Part of a small language model's weights: MLP 2048 GELU, a variant of SOAP for these matrices.
Each number is 500 + 50 x the weight over its row's rms, rounded and kept within 0 to 999. Layers, rows and columns count from 0. Numbers have three digits each. The size before them is the row's rms in percent of the matrix's.

# layer 4 MLP up, 2048x512, rms 0.0885, rows 1357-1382, columns 128-255
096:526479501527547565485508513475449464561483448480497506494540397496469473498566544603558556621429506502555532524510547507461479537477591532457576495420510555447527467541470562409446489439542531480479463418420495563540542480516510521613552404614489497448434547505590491546470478448450516514509423420509618483546613502511399401479562501458446531512455490532578505455494420524455594555432
098:522523585399538459530425492522508523548532550614515492448558563452500427517542632471483483445428601412476539565504456571542517518488435618495525488507485343515429456551585506549459404507532538447384566545558486479459510551464506503426459487399460456518525522512507541495549455475515452517632531503466522508367452536459503475509522533461469516551513465434580495563506458516664417547502
100:493529424516419527451534439428527456515544533479554520641424494469449483457508594409527504423561612449475424452498497469557590487470528506465528512457496531537482441519505480564449522524522449613454510559480521520479504536553466516528507479503522474422554502519528482483570485463510507535442523536471588585515421585537591497497409494489534490462585499457545565484569575535488492391505
111:464529463506569446454520505520474542413497453529511475456478503489460486527444474468569497495463542513441554469424500549496533544567522470528557499502476575456444585440547561417465482533593556449567502412591418500505479476481553520434574497487514484467508560435492419508515458522505545489425445570486674493426458477442534588458628479385564491511479492461502597541512467462510516494511
078:520500563549440508576494487483600576562489528413521473463526474497551543596540514458523522501489429474514447493513540540631450479481488387534515480560464504459426483539501481556512523476448588425475544568457565473460508460493531442516417546455547568525531550718508569451450445550399465469428524432503499417442546462521524440488531456527442553522491510502406604499482479520551630457513
106:456595477507476549455577465455376479498445474458421548549425484471526516453560496502445536572457389451621505526455494412626530699434473584459425544531520512525513464459445477576463452524553443662454507529564483530530547464527435528589425455474481585536523475505446400521550530560512533463454473433528559417516468528442532462508496472528579524513474566485494481477374597467501504551525
105:496478560476482623458489551512557518505514478505526496485481525423437509499536592572550554430560451565410473468394526481541567474500486553413483444538537501442473520524452493494480539500478568511554560446539512472472514480453554601527377527427506430504568401506546569524476457466528412435562497535548403427509414455474563475420479496491495523542498555493516501461511514514512441612467
099:586542536580498503369482523494481554477578521434456518495562532511563486555480478467411548525552490628531440465543489505615551489589438549596514564462433480445598488474539524493583505523497513480511435461534643510551469339553382527458498502448428516497452478425508470471405399555505563525456512538486463491407543505482531529471479433502505607410531593468480502509533609477488481640493
101:421471490520567522513605531380568454518538508489480557482546595420475473478478515466592513498533539522383500559535542569496449587497454434477535534545461495595572538460625518546510478439629432484514454422458465509501472579526531490542401466568556559615498518540538486528454425629580510470454463460491492517521457555576466552428498486417498517489414377513564532469521533510492525471465
101:495530517528483419521438519458495542574464574524521505513479555487532480468531526480606589452590479533512455545529465504465557493530553515522414528533527464509552453502439478576559505485460537459542528634484444496540566544478505484453429496619426499486591496623458466476409488450508543484532506563525424471469497528520488505503460452481497514456468404556387440495682491472518483462373
102:496563503499472559411583488462523473483479483534533593446522492602490488548557443489501517444469561493473523481487498417542478471495514594471489638512539558492507512374438620525408486444574458603541533557473505438562414357532434516547491508504528586388484423505551528451526476465465568508383531507510488582436568476539487558374482461465525512476445499532508519520512417449538441507561
101:521489528528520502507494457395451498447546466482525519477538513480450447495435515453518565543473487491505478443503434427417476560586377461515591490474478484509466546503563579529408477460523404476527521496521498514543428538505531494481469552436496488475441454480481599482550524483459512503397589538517532535536559469456519507512515482490417483486509444514484537538476436456480471518530
099:504460432507408443500487487431480410550472513515393484525466536439577599514493519414419510599422528575492503550535475564553517521512472501515497523509568490538530498551585434474488583407490528483483537513481483478400570514554440451491502521416394565521493492521557495572498553469442351597399522458561483317482536507442503491512531521554472513504535610579576423427500566511479525475470
094:434469467489523524498399458493482395471526515553517566498484459520426520444429496464530502534526477520525444557532479504539436527477453590548560525497454621491498513465444520574483434491457562411535476512458504589515552662489486461333450483491443459485478443543471467537445485372525498528559617525450502553415536541538486547522533461517441525562485486484549636535597446539404509524511
098:412516448462513502522485516587565496513474502445520555509460516430489519437464569446500571472437555448532487518513490522463493604434479437450523453503514500478513393452465553455554465419447584455515520498553568475414399481498419473540607524581517588466498468464542544515578520620473505500513600474499580501471463497472515520448472524514526521472509547534467425455572518515484465484573
094:446497552506502449522515473533478546501574516437531491456490536483456485502510571498507545513492465494554399456509529471555541503538571455492468463626480470454505464424490579484458407532435545500468521502627490478483485538499480555487460386517417486513481492442516443367542539541593403504512384471494521504544549523541569504476457440391513570535508407504494506482463406538504603537419
097:495429511496461578544485507515545423572493513517467485515443475439572533522509596499545505535498477561546449504500491473478524511453491557526573588547478510503493509598546512408389413545492446479544441509481539451543434433451483500498451517632437521604496541557512508555478435570528474539418455552540409350556543498522508550446438555483444473534526483445524519561467525490416481496401
098:527499557491497451534502464506621510576435503446467441563425570574512527551490518621476528461581464512468503510472487539450444382434476523386531549459535571503474549548516539458487573661502487476473461476483498481478446462501504444520462521562538556501506556571517526511484545481519511534393500465498440510471543483338420576488517512486453510504485416507449423580575459519466492526550
094:490479487553478426484438505558555501474458502464532595489474563543463553490513554513562602559537553466539488480500475538531563509435474534419422517534488508513522461538539504511525436508511636485496480483518464428438512565603540644423649541460422492494507568528489575431424438533594465490548520498462558449666498539489384562532467436574496504466468503548450498476558441469479471588452
093:574476534517347500555510533491515465514429491474486524447615564583534446496456509467416515401556455521537453536513522487406425530496484444502449421525511476518562534497609410496536539493532488473512588466519537523428586509547550476674563459535553461492644512540430537469445462461540520605479457420490405488528506543549538532443626547524512482484545469557549494513436534531493537566562
094:474469450455489552502485509456462381559566526466495472429520537447430413432459530446400571569483574521585494469461474544472506484521516462514517543441511550574585534493550511533443504523532486545553522441556504533530482468364527535533458456517476597602457475533584428478377439496422493539496521576616439476438477485517480518543563368520517540506465542545467492504531538355439500553469
101:511462515466531495545500497508573536475530520575376492563545493515486464477503491436605423485492513480491521496496465588488488500404486499499568507487436533449445481501570547473429465470469496450403384603529527449509415466516512502491527534424557499520512394591516574601509451467542534503438560519542449525509573490478608417527465453512536465472510411468413514447443470524563522486523
108:508417466502463551529465397456512506557465492510518596478458555468486451620505493503426467441473505490541639484485458523489435474537445537461417484602605548473555483621465587456469460556507529487469533525560517602467460444474605447569490527495462477377541582491456395442495560585468478521336577637557485461487561468477516474483555546444548465556480487464562458538560505448509439498479
105:489522410460532530523506462448468539501450404480544608528548412448584492412458517463541535448536424484485501510484463561529540420442475467523575473417468482433520517486564437485536456585393600482420474478474447555519557471552471521465522479524493561475445545543560561570529576507498565502450495464386551442485533491471447442537536492544455467520449407541452468493502479519517585474482
102:489572567477552540505515481532554455420566542450505492529511471510537451511562484525579504513515610458535525467490454516478556484526560582519470524460540484573414513622491598541497557548514468525489435500502483450434477509517499462488463493459462421506487534506525477457427561482454525509485444497454518511500428537473477493551524566464516483554490581517518369415541573476495577608439
098:479576507486536423468423472524523463451470521470494506553553572495499496572432560522550524461559570449517385572483509535591439437507476616582441588460527470492522496369459460484542509528588558514461543480488389458571507457402554473452480540510445467479451536569501539554584499407446483416520450473456507534476477490496495537440523516462525553508565427458514462515407419599515493526447
# layer 4 MLP down (transposed), 2048x512, rms 0.0737, rows 1357-1381, columns 128-255
091:431476488535498481452479531658514494546444436548492592548496494540546524524492557476480493494505551490552555480512452562431478557583434487540475553584485518537526409491541596552480447518541493475527516486538558520416486469452638525463554486485415384547527390481476499483509640497645492470435506567525506516550393423559460522534493479451497480444492547439495543573535527565531503550454
092:566507475439571525539478532556504515472493487487500458467521505473489494488517609492512447433511534529484432355463536470527558546501450530492514585431427517509533502613504677421483493427513596467502519516514597533534520584513549461541499553435509561578521562458575373519404452510517533437508512437474440514503557403524516546489451411471502445515475494487537573555462557538480439533471
101:472540519412576530498491460491505583531494329522514481517585422436504549535519492465562560511562492481517453509569538477522471476506451505443529540450442525500515450512456593462589454526476499476545465482451611436432455540475448553651591470533484439420501432475459522457492452559415548465499510454537451472486508494520455501474550485490442456447456638519668546422487583506508523559534
111:526525578459441509459534480460466448570579570551545468463571504523504460438518499543493472470446475555463546448464441508568488481436561447499554442559422487504469524549592404461598522462469517503462573470492522505542531520495426515464463585535566511450501521458524481491514497534483453424638457552499512499537515519507516445510573499561485546565449428525403515483412471516493508512530
067:417462551539530349557453494641525480424560506531496431460513439555419456513488502471489413473436538429523463529490469452463484447527573410477548485418478484599512426561471621428550442519481476587512565503500469490295464554549537503479653586487461465414516476529505500447666498530506530524482489459405594533491456470532582500520500524548486528546492556476491520396460364532538447443482
104:553534474551465524503526439401483505580533481605504456434477578442556410450501551489621515405394476466500489437540480409538486581497490557498404541510474426591563425453522554459523501511473545563505491510495522430490481363521486487504383540540473481391420529468506468498454446609397520554498488530533542484525458517437480502505571546523397498422533480463443537549476618502461485570522
091:423483489501386513489485545514380499470505536572586472484517471489498537494492586450511500487454495509508588472613574652546466521549527474542457503544529462464431529491542453557458500521380528395464471481498478462523386536556489527550484483442522455532485502480511535528474452525584465529501468494457415552494485454529483507443509641479463552481486314492506447518455463526413576549526
079:497438479529432556427404463501488530456419519530524536420474394556463600541492512520505477452514424595422417458530555518471508440534597468576494471470399440465474557616469535510555473556533473427514495558495602550486631462610445523497401479524468498414435414477482469468524620482505463474545501585463541517397501429468475532453555513511485507448557408494485474580528506516618588475516
097:469376412507363545517464481518521512545508484482479495523514481564544495527501583508619452515496494550480481601471425534589516508538399437534519534502600585466475491544485559421564561513512496482530543459434573504412486540513556492502507443519554531566568419441457512556464536494372496505395520515394418405537471487490572462544478519560535602540446476438523501524474485501420588420615
093:447517384484524489490456553544546617456550455597531608580496541553567443399427464463574488478490583456554467492487511503491563490505537494499476536611491520523489499536454464478481594566471423483578507533519449492618422521430519552569510436617571494415400542417513517559479527444579492596526410483522478514504517455491481474566538513493462498457507528540425471504484476541435509508511
101:476501459503385598466539505544485498416562467484515503557468549554589490421581479413454475409454466451544485459548551399470564496443541512566468488472473604456537480479456518497470530498448513589526531460373481514458525486529498518465381478531421500523491573604427483509523553542464466459479451489467448474405462561533495507523502513451482508412555525569524474480468484495458324464562
103:531474526486501528520550536455538497517488549496587430572459535524521544520600623611491575461516505542420543544432471559466498512588473503538500377554443493568475467457509458471624523476514543467528437491411425573512538440569495556490460499529547548465525416556528501475497571494518534462420535493414519461564426472374437533465438615497412514468442460602546452499387535522455449442396
106:521497452420584435489495557483507567440559512568386484421597535429545490507401560353459509443475540496499497502522543482477472421646484484456465432440411503493429470518442463504460606495460474511551458493472521502457393504638536531491446584490475418505465468524542391431626457517586451482462489487478553538563484373490565446571551495415457409488512476467555548522432512558505548548432
089:482482631496502522536527429521349541508549548589470541535444480485399552465462507521457558579501487549533531511561546571515515519462589464484566444471483458560463414507520479597484522494446541479538478353465551470504539469452430478547539459457517585490421604635556521437428446470511442457576494474528433492552501550462537501494577613478557480513576503447520525555438524547522447438527
095:448554478453439521553415513569594486531529400583496476384439550552616506551492521543447546514537510541488425496523533499558501424492466584486483588575425544562573485490380453561452559544484488553438485546490516409424530624532440523382493501441510544450490549500599492542538528439404555557540508548424529483584505435547640394544523482513415576419515532526524508519430596505430425500519
101:391503540522446513557520535425500492501453461465439556478466474506550474503594431432398490441471578504570545456595416553506537566523599559528462441525530613413452463601515491543500377498497482455427478504515516472555442480402478387412522508530572463521538519490431430587450482500454514553516488460459474528476459492577477461505537446494518468403414480517514505538519470481473525532506
096:536421502422470464344505539525497596521637516487555459442465525451454495561473435486436476515410494562456427499514477531479531527412540539453487426432557520441533469477459389493486419464551484523482499557483545466546365537496533455584485562468452411624542478509488483556353498511476552496463536571518540523585543493541582541519568459449446447527466620496437551503509472474544497557544
103:440512501489480511494428554493493481489574433610438501413428510584578476445456484604484506459405456470483529472558538544489509493542435483465550454414551568525456456524455512515504411574596521465532594579521553477399457472631519520552466552521530567404523559508435520445513454527543570428533497509498498560497521484587558484530378444576439530505486500431531601579507542466487650588478
095:549474543393499444457339520554563390532475495565549545455415511406545496433501487463447544567529500539548444442517485496452562450524438555611417530537490463526528454408502589592549540403480475538494548510543552537551555479525505530475446542530452549610476492539489473517535467430533498523596458567530519517541510511557456470504501432505470554447476437492492629517515581504570461481532
096:523570502458555496428526463511520482396472441381481532529502458381496539458508496495556446577504452491585530482512468514454559375575512424452538456620476485528484485548495560502572497508439492510443587455459495499467427548452453508580518500564495486523551587548469426505400475394626488531552542487503436469550602530603522510418492491397592540558468484447466545471439535475476514554421
093:498407498510467546601551436470423561441557492545431548574577513540545501457478439484456504545482530460589519458427523532525585480462543444479583423400409535523536520554501554413492553480506492491493511507486495504363578419606463458453493421550514546524423534482480548486579453555530545538519516558509430530464496545442499454462418475398479461492479472591470507525490555545545514520474
093:469458513620520478520460538497516499499480536548512466501542509488534609627496598582605444464455513506518568461544499498495623456557499444459573512585608491496456495605457495550494356504482486419527435573451559443516557483494522500484410448471518472468497487512560592541391502480449545543436524499574476515460467422516424499518459600539468593491548445487417464510464351561434529446561
099:521493458473394429537487438505451512524498497394540536456518462466494565442511520527461500533486505435538516475419475500531535519507472465507464389464556485534570493477456436502451474495455457491463383601437394511489504548509552474505504560415484447500471509531546425517499519536487457514398535592516543473507542420414509576531502527460473508550522449434571496465498510547447515561545
099:480439469404516523477526503483501504404509596437513531514569486576552536534473509444475436529469535465512539514407488522435466443515508439555545489464470427486490509504473489438414400416465590495525527484512510450511436511586494529496562450480510541563516470530561471543514510533479482488456383496557475495467465491455489560503560487597428572521515547484419547435381461487492558566368
107:437509477550441429513556605413376457514527481489500414495477533498522477467438445503433505530560547505539465459537519542521546429466390527514459530467514586510445553491402459426550459491472461487509510416675460581512510431489448479566493451471521569435512544525445472493498501432538538488519571508421467448445460531490560525506529492474459482432541447479502419439446579515454637424573